config.toml
num_key_value_heads = 5
head_dim = 64
intermediate_size = 1280
rope_fraction = 1.0
weight_decay = 0.15
schedule = "wsd"
decay_fraction = 0.84
doc_mask = true
Each number is 128 + 24 x the weight over the matrix's rms, rounded and kept within 0 to 255. Layers, rows and columns count from 0. Numbers have three digits each.

# up: layer 12 MLP up, 1280x320, rms 0.103, rows 508-544, columns 224-255
# down: layer 12 MLP down (transposed), 1280x320, rms 0.0958, rows 508-543, columns 224-255
up508:158158136128116149116115165149145143102165131121151155142136097093107097136128108088128156108092
down508:090136119150138116129121113101141121149112149102126104128133160118132157143155135155123111139111
up509:113109062122119120122102132106123147139081140112153161110139091150131154088135117183146118180109
down509:145176103124142145160127156172116141123081086142140040196150124088111135132125144136123123127152
up510:150149124142129150160123111159131157080100112082137110148145163132127132158128126116138085177138
down510:182104107106117112130125121128085103127137140094142152153168140127130090094127128129165105154116
up511:144157105183182135122127138150138120128177107124160091093160122143107139129161147118135114121099
down511:136098101106123091110094131130133128138151143145088151133102122118133140122123145153155139145136
up512:155109119146141136137140161119161115113122121100134154128169128124152122131146091161128094119166
down512:114137115111116118095126120150126117113164153127133093111125111150087144125129172112096121149121
up513:158138145116161126126125132093117140096102136111138123096148132173126077100147141173113160164092
down513:127093090173111174151137119156167125126150154126124118141120137107160139118140150082106102138129
up514:157153091134181104099082133151121105132159148130149134136120137126153139140117125155119067172076
down514:123137162154134164094112176151123124148179116093129120131157105132126141120099128122110157084137
up515:116149137138138080144117108130101140099110172101139128161155145126108117111115111154178111145098
down515:144102098133122153169120118142152106161119078146113150125132110128126115150121143067114145135125
up516:134131150123110167112128114134131093110141156130157095136159146090165081110151099093143102160141
down516:150187122123103114094149099071141144129163117118087180103100142122161152152160132180089124126103
up517:176133156126094115111133123102124123111135101091160140117113131114132084127117122157152151171150
down517:114170153120109146121141116130143120125156148118143086130153158105103151158132098125161120102109
up518:131113139151130159152114162151128147115094084118141106092116084112140144125148121121148147149132
down518:154081113140118146113118153124132116123132151133162133135147122136103155132131103144103111160095
up519:125140155143138101120114141146153121115111113062142148080118138176153118151194152119105163090130
down519:127130130095129105117115106135154082132091087134149134153116117163131140098143101139109159140137
up520:142203107167167159131106146135086135140116145129132138144125095145138086091116153147175119160135
down520:144096154136091119131100161128111147113113146125083135120115136079169185157142144150109114117134
up521:165166117113107120154140101115145076123146149123154125137116144124118144071142136116095115160125
down521:141121122100130114141120109115084146134093183143122156130083161139169148124097142136123137058140
up522:154113131079105134115089117124106139169117130137166193120119112155123132150193159170148130102102
down522:115152124110099115091086173112171147081071152147142118122121164127135118164116163163111138154107
up523:182130104128104144109182085113157163156127137069145157173173139129103150090162094138127102126138
down523:107112143108118132153139131130115160144116094175114192081119123162119105148115092142119180105125
up524:100123117109121161117147119115167143114107132087183135101163139133140117131117112136122132120123
down524:139144157121137130103117108063127122133150127166137126084120121117153139154110132116135138140102
up525:139137153120170050142146118144067116134128100130131121111113123116151084119143135139146118075089
down525:137146123150159115099120135141103162128141181112168168114161170132127173105117113131142094106102
up526:176130124102121108097113130125083133125167098109149162099112107174153096101165147115146131170131
down526:115139149104139100125141100123115122172123139144123136131127156104123155102141150147138128103146
up527:176128174151155141178130079176097104186099129096179130109122161145110106121151122184123101065109
down527:113146105118093128150057132119141088106130100159149114148127140107138098167136098097105156143112
up528:133185126103145138130108100155062134135123097146118144147133133107137093120146147133088123135129
down528:111128142154166142119139143168141105113163137120123161072123112122139121104153082099097156123130
up529:106151130136097132155115124140146139139102094088134134137130069114120124144122104128140139114143
down529:148141120137123142151108162112100116124121138117114110117157112142116127071109118105126133115118
up530:156133086164136129148111123121130151127100098124150143115142184089131117146131120092105151102124
down530:113132134133080169151100091105157119107122134116135168126105139126079108120100116114130114112100
up531:187160091127154111130146173159103097108156106128162125134151097130124073137187099144142124138074
down531:098092123129111168126114126152109107110121109169098116125144116155131121113127125124100117103152
up532:120097122112131117143139132149115159151103103148106111112138131130109119158101097121162165116112
down532:132153173135128113143113095128106091111119104096097124129141126111148127143149173111153129088117
up533:105125142102096130109114145095118120118121103142156176139099128127147101183115144116124092129120
down533:110131123136132143154160128147133147134108140097082132105149131179132117076101097154138130132122
up534:157158127141125132146101197109122138155121142143145113108142116132116114117148138142156154107149
down534:135139118160154154142111113156130140129119106126106147132088110145146124144120154110119110123113
up535:145133126104199129156115151149131155167132086118158114134141073156105086100119132097124098081125
down535:134147133125125119119125159108110151096076160126099121103165130109117118167147133141102145099157
up536:093134160091102099095141155125119143107128127129128172141121118130146099164098103123153122152127
down536:131125155113134082099165090075069133087139153120078159148157099142135165110095138135115152109092
up537:140138139114143120149135118138119150120111131109087144099134121107149111156141072147150151121102
down537:117141116135124131122101091127089089156121107152127099128133144122122134096103167093092161082156
up538:093097115127112126179152088119125160148114087126147155199129111132147145105112143139157092122126
down538:118142131137090146124098158062151112117147178157128128136173085089077116123113137142137125128098
up539:143119125112132115104132139132116123124109166125125107129122085143155122101110160113144085117128
down539:119136140112115116145094122140085140119103124146109157147125177162106122152070108115101192134119
up540:129122086126100103165119116112153112134092134135091110134097133108134139150142102117133115144122
down540:124113134156147149122111169141125113121106116099126091130068155135157155138089147140139101104174
up541:159114136131107096159072090114135156085135117117148083178101087101095156133132128146123058140098
down541:136083125099097077108103132104142140084138170166130104149114104199127119091162165155106101113101
up542:122100128096126152120115120140130115146108138148153099122104128126109131097109138120122121169126
down542:107167111154148120170148115143155099089151098085110136116146098137120152177130169115149129101137
up543:141127157148164189125109123144098136154073109122115101159116126175122099116105130122114143084087
down543:118146053136114101136168088126138148079161138132134109100076082116154133141103179118114118098145
up544:126137109098149136125152138149143140118135118123102123134135154117164130118125134133146097165128